Each number is 500 + 40 x the weight over its row's rms, rounded and kept within 0 to 999. Layers, rows and columns count from 0. Numbers have three digits each. The size before them is the row's rms in percent of the matrix's.

# up: layer 8 MLP up, 512x128, rms 0.126, rows 57-109, columns 0-127
# down: layer 8 MLP down (transposed), 512x128, rms 0.119, rows 57-108, columns 0-127
up57 096:519485494475496497544501558480464456566471455556427517479490473443487538512515510450435523502587514494493419472538511526458553564516473461544572506489445537530521562505501535446510490472438593417442461530490519520493514426574502508602561509479475493606517518466530490477535490482491531518526484452540448538528512470498468490506489530491481446453508513474507524417567457551514496420462
down57 100:581522515546461514455505486522505475473511529521465535492493453494452443444497488550505465505501487471533503495474496554520538525444485562498514568547532535550539466546436507545535420523535458501506509588464499512431509494499502482460532491450479480404446547558484526495505480493521381452493524551458434452491500502592548482488498598500434555528497512522512580509508439405534534474535
up58 095:528495534510512442542535472523404463532467447450479514509482538515451484514484482556496434456552522464515545517522452486437489565482419461512463459532545486538523457467574473514490522472512475529480578513494543432497469474544440545521500511461438515589461466545459573458563557413509504433492481508495496509571524507432507464403534527490581477505557531554543484484548517508475520519495
down58 099:466458430536550539469453483457514475494521555539492455516499491546503558532469554457509580570416561519381425442520534455429493537549534470530497426524464511505492424530490465558539465542482544522534485470501443536455518453499430552466546473510501539537534564502447517567530484463503564497519514479500527472493508488459553473513516482483545506549505513488499560449543497489441486416513
up59 090:516488447495532499525569433479488556511496451496527441460551485560433454447519452559467503544527516534453512476413536464543522456497421511573445541484532491510432532458570509491477524499527593520533508471486518476527442519468570561561536495481439455427482477501543535475533512480520473456472512452556511557502462427432510515509454428506501533507585541463536448509558486474507507527474
down59 089:500476476395470403590520625463508545518512490510495498567499474501471494496488508517452525464479549512494432506421472524475546496456556499511386455456576492496480520534478510528467517503461498526513460522508540495492497522514538515550512453478529524484501501476527578442516487447587500586477448464485450511530457462574482469501514567510577509546548474486441462470520520460479466494561
up60 109:557453492430531489558481524476493500519452478499463591493423621518487532524515511477546451485561457499494493466559521474471522480563468460464490510504427462509493509553520500408520508443524524507488469504472509496485462521591461515529436536449549487526485541522583509451500462517476486471555462513499529574444466534481517446536543484497477429507611504525504569492515491566480424444514
down60 098:469480523476545509474524508466526466526500527507511487514481584475523553498540553505470522536516528553518512526498473533513495400525481471517452496429531479528475495537555499553490506502522457466480523546498521496442469488494499475519579535373536534514528524546558540486488489659567485460418427511444570487553431460513440485492482484452500506529438429531479463475508431520465465494456
up61 097:551555502472517483424550530472529443484513525465505569490521515442471485512456471475519487513428529489475549503436516451438447454536428491531523574497477464487514551469516491477498482433559577537477477513505539482534490513504484457556577472518440532566453466430511505529561522455489566477477423440513531537446517478486483545466520517535541562511558540461586549492452562484450439439486
down61 093:468461495543560470559477548489481560579458563523427468556475532521501513477507509469480616505512491499545476493509477504535505446460486523433450561465539502520492556498495513465435505516490475469474482484565571468525483472513405547471485500508447479536549454450501519541506524482531504456432494542517430493552492547480496498472459564544464522516476435560444505439571541486503621500439
up62 102:460470499534526529549548433456522475520464519422591512491513505579555437453421429488519496499471453514520552490501482463512604467488485483542499612448511516540542509482508531514500467501470496559511545499466519480471455549496434454500486455453591492462539467519476532565500443493491481414480535525596502487434535535507478490431521466541416488495465520525457533484457525491517532477517
down62 105:518513514569507520531565502494505567453542502503470547450536469589488449487477529500519529487464478460498598513488508473542552445470507468465487555550531470516554528525405527552493492497457509453484486495503397438528508533430462472552467378524465470474494523508474496440468530448544509474507419490582519496605516495550536456517460536522521508526508481460470479441565497470450510521528
up63 099:537439540497546520495485496409516474485500475474558493484504551483480569520523429411521498629525505463558510451473468443529554489520375509530493563470488469518472505508485551503563457412499484485521495538495529433568512520571494444456551526527528443521478498556527536464526526475530469451472512473482551584517494493474507491451591545471476504503526534540473536452533511491495456480465
down63 100:489534519497498518505468485458526474455527464468528560498484487502511467568482522561564516427603473499510469506501470542508531492521415454460501549467500531497464484506474493544525485525483462405508496524542515557512472532506475470500454556485496467532431501492521435593469508459488487554556529539489501516567417569455554559577472437461417473483503486495514421565500509508534563494388
up64 098:517488495498518565450565480534476510605477433489432586513445530576508436505507456467481517482511546454469482479506557498417507403475439535501506531531414522492577539507480541528492532447458462540547436515567510485565559545513516544543557451530504489505510483463476490470589473472488528434439471478492534468461533432492509498493496475507494484486521492511480474494527481422507485431432
down64 094:480426526483571495508509466527513535580511547510486434471462524500473557348497483536507476461528472485566488470495557476553499503490532486424496529524468530480473420508518510543514482484484476480535484515480566492487541592526492504459506490513460540464502549558500538516446482404490618533431536465495450558497514519505518473442553515473455497536447473557478533535473482569458434481499
up65 094:502459500532515554531518492517468432491477521485460499430487499577541520436522441460557544543510554449470489494474513511498581519519465519527558562522485432421522534469438523459509443483574541526506479488521490498499491532481464531526585495500563514468523493568496499469552423542523503489484540527501535598499459509500489514580480457488462481358474526505402500476563514539533468542516
down65 089:469550514499633461553561507508490511492539463504482495529496499520503533549545494558482538491468526566448524524448439533433473487455525446479483522477508487490518455455461529473537486490491413551475544528451365431466534506492577475472561540526426567448507529523538562487515424594478456504508508485452479459532504485468519517434520527465474479514561441474493515514540515525529461497503
up66 110:550436492471525512485502549462471509563478521500421583524462509543510545536481501500576533562508509430503458569492567501455525539492445449513527486394471485525514612533489562415422549441536540497556463506475519501559466487533440531505545527451422492477526529466469499492507469468485518516416514508544549451462548484499481482534507480477479441483507475467465469479478580524526473453487
down66 105:452529368473573530536495452442448563476474447440466507420543542511548466483507513492602479512456403488495522530465497468467407517464554515477545529508544510504476526515559448508544499458465484513468441496492509444470480491494497532540512463551543541506499507499556504543492517478488498464550482440496568520538475542408470436533526484496511531489535481508552538553470491562515503518592
up67 104:502483504483543497460494505507479448489503533520508466477507548534459442414449488488498495535448554508461527511479492414511503522452510517527462549419439510514575490388583509493481501459504510502530426608494527474525482532511500469496549566505551510448477514524491503518531552471541448504450543500448600454552515483453553504532548481523435529449569460422563530467493550539498441473468
down67 105:476563429540570496463478487468557374574532484453492502490537483554559493449553450475524520522504527483551520536468437505547493505491482550597525467508454464511450452503509575521510487532460524536454531528415509479519505541568526487491435542531572464489508501469440585517577482462524488478412493525456531517499515486419517483556519526423536457492507488476470482486475483507535544487470
up68 095:560534497437539450508471482467440540501524427492442476501594480437464490477498505509490504507562525491514485553546488483476482471557536479472449465488498562566537496480585568426489513521431486495452584580520561487483468520493496515481498539438554509498466531527488480478499529438406506442547513458437542492504477499469490445416539458581539497507489521475609559511514477478458509479485
down68 094:517454533519579501535557554476490520503507559458429523540539488521510505496549521465483514513445462512436476459469528541466487460493511459506456485476539485437448539476381570527525438497531560488550487597497477501532565453543459525501499468575514470447507421489538473506502435576595488482509496515542421464533526455542492524514506472438474508437448564560452484490511496464489548501523
up69 102:514450507534530513394473480415533454532461519476529546513470523506570588458494542408590427512488466524417489493559557485442501516530469455520516485496471479532547445503450495491506519528513511467520483513386494501519446511516460518515489545450545480445578466528482489451501452545528579509475524481503524494444529533473505481542471443504463505467488472514474537533431534574468413481508
down69 096:482462492518482530452486507512493526564459567491488513521466500536517458535521453497400529481588511541504548491495541499497512485491485491527538534445458560461485498590530478520504507426476483515554474467509547465449459535494500504411522539479577519537459575482449525485505499520351565415401530543448510466505511534552447481460506470529517447479537555522562515509504485456521461451504
up70 095:484546445510503543498544505512384461599457510613417512532476506424421503514488424504476522520549608582478511510534503470515474474512422496563485543505471544549542542509463515512507450434485552504504533503511564533513466506484472521477500528443435477496500459455545547491494470494501530452434514477497465514494524473481456494467527537463505505470473537463550530480586562454520479472474
down70 094:517442485544462574512438416510597532480492520493470545461539535456566504554421492513436481489577481424524545497432474464588558530424524532433505513491504518522496471431482505530508536512464493577511433523491492440479412509483517481509530422496503560509533554510493472500545442503513490472507502496471488516434508493533468465513496540549450477494524519541547477517570523439566518440476
up71 102:503486539439499548500456475500498538517486522507512487479470574506522509493386513530489497473555563487449536476480528453469540512497521492483532517469467549510542494490590452528513489466427512523437470523548546501537518599554510492486516513460580478531453471591501480486453453481435532479541469440537505546562514500506520507486476416511507489453560439387485480520500537595452455439557
down71 097:529482577500600524520451510470428471486505530526482449515528483531476438593512400490441545447471451454531491578519539503477510562562478526519486487480513489534453447473530600466491512533573510463525525490549474501446511499511469507552525574456535513438509447437412538472489578429527528512512528493497504449459478455469508527535563543542492498565502510461480515467454493506469494454530
up72 097:520540478479523426447515519525438435488491457529476582476542454516474471501501450545546451468618461476468579463520518480558584533581500540568525535525529496495510497497500441469510467455510490460392499569457534504562491585493440438483491501479420498502473506555512512489461543458461533530505450517510508508559534480469438524514517482428547488464469493518527472533507561499519554514456
down72 102:496474477481552510476503510512443559481569477515478487494434482460415525418521539481513489476494578496480532502539560483567551465390460488468549567613477535507530481503577546505527446559475483489507494525505570498509513511471478585501450510445494478464476504549523486539435476524491470535525469484414468528562482495458477443502484513428563482473495564498566481480420510463536497511551
up73 100:469543421465529539504565525520496455546481506504468507431538504483416435418433443541510494566509505444510482474410508460505525481470471506492492542491533466520516508548548471453492454490541609534522491469502536525489511514507506422491465513478504508484437452491420505478503491489508547428475467488553496524481554449502372572519479521539518514427539542420470504552499571520462490528514
down73 102:498458563528568427564515484436478512508513511557497500495573509513440564523440496461457502509472480529501465461529499491470543499536490499530509483537517522469479513468504529591453529474472494527488472501419398423476535437542511478487500529494574475467503447527439485449539556523531528563416510483468460486492578463525517477547527530507501469551478525478432586435582542537534451433503
up74 084:491484522448486423468558495409396500503506533514549511518501511560567534488486558499521497502532481489494479471459490476529536448507495477515486488488523500490536509550564430499445535478496523463481490548474545455516454521547511503465535528385493560468527510521573553494564524509569547470512516478516555518472451442512493518388427439538389522497511469550502483498440418513557518536500
down74 085:479462417504509495545492502592573474473533457551553574509547475494417456441497404516488523520510497560563479464506518537455494530484435455504498428548478437451545509501492501426477590484501531522441513517531492528451497504427480509543553484538482544508539515525467478511432416494426516514498523466466470513504516547559471483526544521531512503511552526428560556485538573502473473454523
up75 100:467522428523524581473575517524384529518489521532465542479429556574494457484442484551507499555497510501517491494449544495474480439481498534502496509412531498486482589477517470523441442464538472468488509500522519487535524511532476486585447506419500463516456507478535449522485481524553539394484555426541501497465570507495428524509555473565399492456513489461495456512484540491510484478487
down75 100:521502555533492534507468472489505500459525429518487529565565457470476504453477491445445510404459498477572489489554485479576567503487427492466522553505509495511460436543476436510473507593526491547471486548515526463448538529486469452424430506488574508492527517485464542500507574525440499568536548499453513544529456574471459472439535502517553535566475537568504553502502463490477435497440
up76 086:512488501533494414506531452465457467520469478553502546509457497488522508517491493539573392527544514514529524516533439520506524487522445502484444490544577480572472534474495512549421463502511497515473561506460519440598485528525528498542512497438477506428545432556494492478493494482528522492491564438541471490530505419493436494425512448535543490501400537493553522459499460559449493594446
down76 082:447501498514512555495475475566533528498502457555496561500474455500564526536470537478548478497461565591500471539546482551534486501525469534447528421475371474483455523535516604463475521464483523535529450459489516447507542494434470518463546463484558451511437586490478469527495526514446564552493491521515530437455514557541530514451467486453506476526481534493520433536516442433478440460518
up77 096:457534485563559521527471531526532517613455489540443478469427555559443480493497452450530486524559474474542498448530530466410490544497475465544471580402490558481481508506525518522538385507446494532464518445507452516504500532530486503540494538446554514477479515499474469516506534492501469510528487500506433515494608565512480521597467464538532525423549493487549477528480551533493502482480
down77 097:480516515505615483569485529574588463515471510407439453465514498453570504480476505482474428545477479445472397508531453488503454552501487459550519478475501518513500536561548517455534513456536540446476488521518421504455496500480446497492534462506517588417477540485552580488495440562498543484499489508491533511467535447494495491477509488491506521564557522541431527508468462465502526576554
up78 105:538497504485504516497530513509473473510489441519488511537392510529570504431525380541538572476480480436496495472449483466463524614514480533560567553481459483505482469517516483467539537493509505510465488508508532477478454508518515536509480516488473463553556460508521532529489427449490421464515393532515539513527571528485512518568464482522572479517517577452483503408511459535419468455544
down78 102:500475535508579528538529550446472488522510529506460458454501480544494560513535563534509435514506513563512478499430511557516480437484476478506412528551538484455521468494476512508518377510490476456560503522471490519493502472521580479477482559573543459503452553426428461410478583514530548457423488490537509477498458510493581486461575561549446461515488484479516466492513535517472549531461
up79 107:484409455513533549483516520514475568483487495560462560461490560524546489511475507505539483464491489488464537517590480478396541479541500484509546505418432479521556538493468464436466519474510511500481489521511502457471515578516485462595552517440492520494483503486538426521471453548473467505456515478519556482556496538492477444571448432465450479415519474537495498446534518606470436556484
down79 112:507559505453490513505546536386535487544450533546435525537535548440545476399538522444553492506557507566509451477488432456497521509527536478460483492545468559501441524547488488456481481531456474509470516507520487426438565489443510458453477456526430590544481528499582483464527449554516511479460541557523505474499481439505508422492539493516471551573502572495512527532514474446484483506503
up80 098:514434438513512498476558513510456418517485476473439458459459589513487561467523466470470521493482451517451521517555523473547437460527507560483502570546477560515465524509500467451451514423473506515493533530502548557504480462506489519590469516495437521492491433508589537520431505515511428444473488480491462522540483503404531526560549463501515434489575522520489538491543530415563557464491
down80 104:415537521506582547458458503409468488482472464561512497492547522454447440504459543465512509540441406471576556508506508518501480520500473504508542530505605441501525556521523421540439485522496440464504524503563528467468461474502585573483472476432515455499426481526536476462515576479477547561500507479485512531527495419491507522504451464487507530517500461525545475428540511525552509525549
up81 096:571495439508519537511525498511512486479455490522539508480511461519489521483474551500574463521477450508491521572579543448498526549541544542525459495602486574459504536543562491420470469473469527526546537472408492451459458441477457424547510467483449537513476403513488450506494470489557531532482566497546484429483467537486470456508527443510467427506461501503427562525427516464517552504529
down81 087:451507501446564489478538520428531494575512517448446494550479430513463462467473529476553501424525439524509497469448464515513438477482460567530533471496504551508469489542494507579418532515507499545437531509539516478493440532560516463440487477491453504535506490515487481486508538411421497498534469521524563549579514458594554495507481487526514581537426520511478559538506525499421429519549
up82 099:528559523509517536532496488454493528503513466507549507495434458487482462535447496465472532477469507482421496451509612537472504488477469527442518521487476521526515548533542554543524456439482505485464461474508531461509521467526478411496529455477532551608521586484554463559560415479473531507509414457533532542472545481464483488463467448550444483477520515415565565413487527534478526444515
down82 098:520522474533545534493538488531472472469460490524498510550490488510446588572495498512511514545537516509501514514428444445475494495454542514511487516551535516533469510447458414496536521551537518471506505479521615485578452458545529584365493535494479382499514498479545526515455479491472453488457534475421412581514447449537505564504459524500524494524461517517473558516464525520517485487480
up83 102:541509423472533441514510502466459471488498485562491480520492597483519566444449500507505496529426508580386475488454512509540454513464493513499465452471568502494466575481467421483451463495550546508469458518503551478565497509480542513549516439469474496536523462547534519524501442493485545499561489424554560529488530402460479492510504522504500453505581556488568569453538509521440486543494
down83 103:517435512532506507532507513523520425544482524516517499490449528536538402486469469600473471547538558478470477538462450529507464500472483569506516497433460521506529507537452470490533537517456435500476519510463542415536438482417459452460459554568508547469512509470508540497503449562538495549427494562478483504506510594466489542551446551469525450569493444517506539497499543462489474609491
up84 099:497510404513511548452517512545493523514488444603444554480453617490522459442471432487623488503447495560513513431534476534501520497534509457542505505397534528520514496475498472490491474515417476484450543558517509478580481520513518479534492511470542505487494492506506463507471499511514496524481541439547467501534532490469531481460555519498489573478469488487522533499506524604417427532428
down84 093:472551576534563504471468467418531494524475547468432517504528504508464571519484548460475507502454519493548375535461571548444552492501531568481474536524502507497489504473496477545463494538585434459444544455537485537478526484501515482531480498500553423503501540441496389461545502548488566503482474440543458474471485512453470544542446466577563439527521547482484480508474510548471480479512
up85 105:542487489463534516488497448504419468547485510470540540518593483513518456454508410526514478552469461467427499546515478503460563517414428516570505531446515475540555503500496487464467486416490571549558478532484552486501483470471430501486542497496438390494469563518526532533470489479511486475512507502483517518445501478490479447555520563516546424502501547499585555455460557502453421497510
down85 102:517463518480571440465420501511483504504492573499488483541510511421529530469520525472437559524569485471493444526499452533453499439474518558490461424510511567474576483523439596495473515440468523561430467471505552509510482448466481473408560527510557578483508540511512484512473493498539422475487462556504535520520453474531452447490494524529540481490537605575520448541466501469500514489522
up86 092:494425449468567571516551500552522522511498486488545467422548546523492477421478473528501416490508503531491569484533514501517460508558501430481570468486466531456529571491513528432434411484471437507463485527506489460556545527477442425466503550508505535463467527504507501506458457485467542551518510497518454499495487532422542476536546505466496518521569449525523550513537600462502451423429
down86 098:538568539554487514483542492457546489544489498525494551506606458564481525481501483534536454505472460454513454468498500488422506477515408476545481468457491568447504517549532456511499493467541484573434488531535480540493532478455547469500421502596554542473519483403488446467453512460422517451500595405487470465514512585513511495514511554581462529508462492502516469479502478512481521494492
up87 105:555457474418549481452548537475455506515509410523543515473484503507478412458500498506515478590518466538525561499486492496535486475520453529489480546490519458536502484451546410430516507437488488523486506520476539482593530521552508505509519500536527465437461485541547537543572492405519517474460509478517486467493510432473494523455464503485541389534598564594476532507471447451478519500475
down87 103:452534493515527581540491514456493477451478510450526476519433475512528550604502556464571547502493457437451514497441515450503540504471495475490424545531476499491511466538514436456453499504474527517531513442464628453506484493512492464509492477511507474585462534473501529482514494589546528473529459486506576481480421569488440465500485449515473496466523482524574486475520518553504503602410
up88 105:563440497554506495464527542476493458481499485521434594491534498503457545465415434441494510561506552542433456439527498534491513555499442541514528501447428524510536552486451570416448507446528466538481515521532542521486484475529475469473554498501551545490471520549505504463564412453504519559466508414481498571509519432518477444514534494468476533475461468569507525482570529470518505492433
down88 102:458470493489566454476541444526494537538527424466515587524473559474527486536429476484516474550458438470486488497472521458492436452421498517434583450527522527526504465433536513542469453516560486413489532554523577534519574455467599418496505490488533520534479515482494533559532551532463538519489429506509513571509520563528498526489502569503503533508493438474460483472492486447445457512510
up89 095:505476511536553464424546460398496445488459443438545513486466474552576559472529469453484487537517490419515518462513500478493520507494408565466492627503499494549570486419470494502468492466540542464518522601449515498484444551486489519487505544472472476385524484488532417453504522541536499519497495509495505521434526467469489560529497468490494536474514479505491496526513572563473497516454
down89 096:472411506441456468612532493533492520479487436430498498523507566505561543553431466516489531561433497442438481480467525501500516522528490455483437459502486507522485544518533510482464510489507471509518524457484402502521557494551499455554536436463538499500466560493524454498468505566641510484491495460526493518575533505531514515513446481559482448482479543481498500494503435549431479507592
up90 100:494532476442511497450500482504478495491509347580507509517448521542473574480481492493548548473576564483481555432503513539484583565513454516536511493476439532535536526529564508428505478502402504494455449481456506517498477493528448477503499514441538530487423539485519547474462513419443504513529404538490551471474495511500459509458473536553498528516583511483483573480528514464512541474472
down90 095:477509462468542515483444525499543480453495529515471498480440502500427495473528468555527535591441497569465474450429537471475517493443475495466511512522476533495585507477506511481513502460446486480506526439503585518536513460455523498542502511480434566539561502501514557568496536522515427525579512545518489557549496475417502532476440480490441538453493381521412477539502572536502576483481
up91 113:542509448450517499483472469482511504500479459423412466461476456511454514447483502519460468552576532465485529486566507485435551490539585499447473468492423633504516540501535503517502455478482509464505506489473511560539550481585486525556464549425506469454467467520516521417460529472538530470517521374515526539532569521458518500527521457508545526518518483491474496531511600522497519541489
down91 112:607557449515511504533485535552515510565490596438472509507505446507501451471502503463505531571502461486485525498466468505480480531432574486467512523574492537543516524507417549533458436580450478551472413574497571559520497455500446478463446551461477474459551441500506520507521502456443468518541508534406445518494522531507466439507502570499464565474477503482464550496502503469480537499510
up92 089:504517521495539486545477443527484550507468530488496499447508513431528544500484528453525500493458492552444510482540489547510457552530524462533542515420508543534484552454462502471456424516511570508491456514483465472467463508535498529581501511450574447449486540540500429505515431529499585514489515465522499485482512474469506470478458562508576501479423525529450635500419509542467378516450
down92 089:509484525491451499495492446520540521434504459509502481538484570481516509516506459479444470530599560514561458441460499502524514494518540470470528518604512511520503428544473459551568558485485482517398578468493441495523507490524497500447446456475523520471478457458469476476540506545464470394521453533523602516458469518527523481472462503466462517491499569535573512479586483424508561553504
up93 103:498515498476504577491515501481428429491499501508490607497501497462445562494556467570496574505508518516459496477446493543533541558497421523544523513428443524557484535497541471468477467461497517501466468484445591520432449466535446555497503512437416449526480543561584538508554460518482484509539474434507453520526467535475441552547551533452507482524488445473530526438558478525493515479459
down93 105:496475525529522500496495524557457510444519460502536521502505466558483458533532519502510417468436469490439473460518479534502566565421483469535534454513509515476524480533575472535618483554483457461467560464525434510467507496434485506487481452550495477496496573524460475540563460466562468494531534420617490473460498466526545497541502523535419504445511542465483472547426589473512511509478
up94 108:497419511468513529481565539500527489488470518512527511459485579481490451522453447502559435490480542520505544499508480490441548467564474408488525523442541549525577522480644576492507451536453478508465565573519506476477566456523511435501492548441556466554460442526472526490443469424463518530549478473504456440534538533483472492530549505499472506510484537465482536492459508507497446463446
down94 100:539453545457513517516504463521500605439509418456491518447509449578506455525489504525502519558473365446554464470470472438519472494573506574491477505495514529500433560440493496467494502452513450466502430519552476452426470489481476540536533509521571584456440558456499488471500529547485548556497480473555516525497499585439503445514512505563487500501521470547497507493516521511471539513529
up95 101:528395467543491502549494399476510494479491523513556496502445458495550510422490481470560437480566549487496505502511521387521588520536452516547477525524435502542543509459456497482505536449502557486524542532421575464503437504483546433493546555457481503480535519518462468437461545504538444454462517448522546483490492551485523479511526409517471487450499532498456532469497528561518521482427
down95 095:520533534530482489440478517512490524535474476498442562525455613553503479493528531463473579464454495522474503469439499538450461496484520502460472448510462498437451485439496442467552545557530457490471477459528405439547539532456423474554500429523497440498553511490487538432527488481554527491515542480485479562508513556558470531491553558516496510541523561471508486541561571494420428539519
up96 084:550481525519491493528502464531458482545456507510445454464491485541598506449468495468542485462488482476479433516500535545484458477487453452500503525499438549544516528480506601496479499529510500520560451527478550510530527403553502443515432539362611497553560506471530477430523491506525561470555496547467502469456520556495463507540489470535452505451547526492445535475487527507556460469571
down96 086:512535530477353522503549488529468529462527426531523523527475516421445503483429549534445533510480488488494492511501519505478490482490509539500489493571590503483466480513466489526515581453562522500469475544516587553411553461553482523466536475527479548545509450488528412561477456483547511475498494502476488509470425493516531474521534408432500516587494537545492490464513444502438539509537
up97 099:444530449554525565539594515486557467524482498525454465515485482510478462533523465457439475521479517492525552454452478505464470483505442590501462525458469507513526473501505577470419445440454478528544587561460533462546471481511474415504539531541451515519521539505495509549464497454432475510415531463588480472538486561430531553545530493515473507441493468543565511505475540568492532480523
down97 099:479553527457455483479500493444462438494551513475511588457506423540520542428549498459625489549512503501474483435518527519492459460583538487522559510527462540495544433560482471461507539476585557478424523522496527524446572516506520499507517465454477490539531496456478465461540492453558469511529538463499489453450545451416552478482431453562534490509525496466530499496464517477575460489507
up98 097:545429521485531598516507473533521509484524488440499508389476532562552480496479485500543497505449487469538519464521545536529502520567492466506488528441561506493513571444465583499547425525548526607485531500446468471524477517504473482530535481506538439504460488522513488433496522464448519482550506471516575535465502519481452456502570479515440512424484467585516480509489541565481388538477
down98 082:459529476559515514514563533557444472482482519522539525507543476535472513517503510517491543479507471454500495526539466487481507460449536497502487475549525532397516487480506499495605509467491503425483483483534323571523573439473494506531485457496504539498563534479489541472499478515557439466457565484496488525553508494633428502451470547513448497515539544465494500449493482424502535517520
up99 109:486474517457513478512561557483542515567494446592424527488453519493398494507497493490529456538533447515522593491499488575525488531571524408528467481435528507510536442427517544482467509590494483544378533528463505506535516493549551483538527525426480526470508440499491534415497491449486507466515435497549512521530527503468462463524487439479527509492517473548558516548547520512460503480461
down99 106:468447535464502431496473513560404570498513507497455527520481517510509508476481436494537555469487519413487411491512573509528481441518504458524495465498548485500500459485569486495524507430483430438549470457503565485511523445552434469503613539596544509515439508461446545571513489519479490550507502522499576464481416525512466435531528513464525491526541438503532519542490545472507493533543
up100 093:485485447530565472486505481487548371551472427498540449513473460519458488384534466550546432503513477486543518495571496559499476453595447529539582485519540467547509490508533507470443427487553498522479462565527490498516539509502460556522518451543490487533463485487540441414486481401490517539505502499536487510511546464456499497552503527457500414489443504470452508437525511512490476500489
down100 088:468466547518469456547468563587546485466493546499510493444526494498523584581463503528445478502500497465488496493480486526541463436514503504440484494524459530463480511458464484470471476498532494460466475498506397572513570476543556566513489420694474505530487473490481445590449488478510446550536518470512497439559533516520471509487487490549477485435554506478503512492508512512516538506502
up101 100:527536468506522430523509496395461450489502429498505479471497482545455492540472453477504520498503503481506529534480562568490466498543531454540559502477532492559547494462600557528468481513515483472492572527544550505490455515517457450507618489457555544503499450481477466543495456506492557497481423484461544599490481538475447402466505545490489480499516534534568519510450519481430530576431
down101 101:491540450558436490539501451496530512497502571484540475527478533476554516457538449417503562506481478552490543504526548449459477544460507495461528503461564535462511542508560494458514465481485494545470417456465511607407563575524533492488520512464502448480513545447446454527445468507551491487410545513555438443481472469592518517540483532589495504468514443507526470531469515523468533506485
up102 106:503507543450500488516498522528460569549480510464482462482494559530444483447404461503576495507543528461504519464500545495441497563570533442504554485518529553546527546503599537481456439541437484510477486470474580508537500540544459431527413504457523523532568427514502477454477533445426546468528490530548480483534509521520435504479435458526489479493470467450443479511468531515523536404499
down102 112:477453564485588483389511481491471489518545542510487538562541548447476568538574432527460518538472552554477436517524439528470437426519466481499508463459469508487536463473542566496477554512456404520500479507559535552487529517473527456457600495452542503550501519517528493475485515489544479546420528477428563510523494567476475433511441479465495502470494517510495481428513515480516509522539
up103 090:492506418551491496553512492514472440495441516552506557477443557470544476438492497536540457491542473465497441420536484523550485533463499438512498542443509501500485515495485528493424441513542522540452507492485524490512504529526436468505513505427513447551510546513548475541508495471557520496513534520559481469563596466512471505568504437547492435542565483500472462444572493621415537509559
down103 094:525490508529477442470457533521514523476489530572486564488503529486556445547565421503466542540577478502536483499518474514569492462502519491544505518513520431438475484522429531483512475506483478500501460539546577516398540601486487514460491549469453523466470558452541556465410514530532476456419509545453526488518458502504575461506467437460414506571528465560439504503488528492495549477507
up104 103:514479534444548558450470422510450522496547513499508427473528475504553484482509577495472558510512482466469530459560530472536500444550548514561556492518511498470579482539496454463479463486448475432516496551504539538489580484485464527559577521506523500548543482517502420519480522504491459549495407457469513476492487522433497448545492462512564492455522431473562488428534506547469378484458
down104 109:499502437465575452458529506496423575492507480539526496469493472442519550549535526551426473524480471510542551557528532456390498496399531532504498525518477486457586444501455433517507530565481494522519480525591616501538524487461509458542464537485484484480485524540517504470468494523504501578523447491457526506501493477425479444462454527486578515493590494465486481446513497511477455500531
up105 115:516477430438517512477520466472450494512505458518427465478443561502477557490501467518476604533477491470486503454475475453518523501495534541570532582523482471450533557481472518483473463498478512480515445484402549522499477576462514505543510541482529549495549467549577439461440497461513526534500467490480537560514507498469482474603396484526568525412493533492473500487577527549416492483480
down105 111:494570492451480508521517504443463486462436502437481479488489511535458521451582582530521476523524526469478541467569553417515554463486573455508439499593513512443457557568501494428533536510414614500571468480502516505498557518514500464511512501517540479505506572468499527536449482514496421490521477524516501520425451455458487526549467427439491483562490534524531507457483513510545494519460
up106 105:569474475443539478545542456434423513490480453445373483500436518492451491508458449511558477508450533452474442521527481546484484513476533529479577482446525575528527517518503545403471460428467549503526463523545501456542488445515456541543449499523535507590491560450520509475474478518509525542491552484553476533477567469502476430490539563507481456500530498509544547508526475494465459439458
down106 110:502478532487442543481532442509499508474498545448513478519501437494530481521465499453546478447554558497484530478448441561475602574543413464539442499475465560560500521536532524549512564500507450497413455516521474492451495528442437519557502460475414566491558487555486493540555550474494493492522524470514580582473518526566521492521491531512525519549504539474407497476495440479467485452477
up107 097:540427406520495514452544502440503503481532444515526527491445500511487549473464479501552532542540549501478523437526516439405468474516482557504506455441474527576538610497506552489477455505481497520456417490491557542463545546513513482501535520491440519466555538495491459534424491455565491552460442507502548451490504442520518517521483500512479465547544487481501500433527509557432582490403
down107 096:506561485485595491528525447465510473481502539473534494551603538460463495450537425465490469441517490534468571477543509537548503559574480517537490491555491525511451504498479489507548447501448478568457571486568448493486537499503531561472476459567495509501461490531465465505530560474514433488439537549467481439471566482485517498550498527485417445533410544504563487447512478460559461470455
up108 098:473493491513540562534531456484522523548512519533500516427537501537477563512479540513536485498516455464499500433551556530535531515480531495513557553545509502470567507498518508497490404521442474586486475501501509539448566451466468512513498544502542450467509486467581409528478460432432470558558469470531447497531524540426502475497511470542456435459478480503479570530592511508457390499426
down108 103:461532558439471445492459478480468500504513614497530519514509517547478448446531571501543471465403497454571499525446432459500509516560510511545498417510516541426430461510469478448528563532467555470453497483544485524477485450531433482502504462466514541509503461532495565566542410459505516486502494484532482520410465565476539484553479508515529520548457501546484484543464562557520534527538
up109 108:601611430522529524462545516509441456522516526491444518478505496525409488480495476444470500508553493547510562453483607496578541527518500484557511522538493532438471514503472531496429462480508484523489432547486543511549482492444447519475560536460471478503468583502546460508500508453545487526497460462448495544523532469468465458529553481502447536470502453539551529512556545471533542451408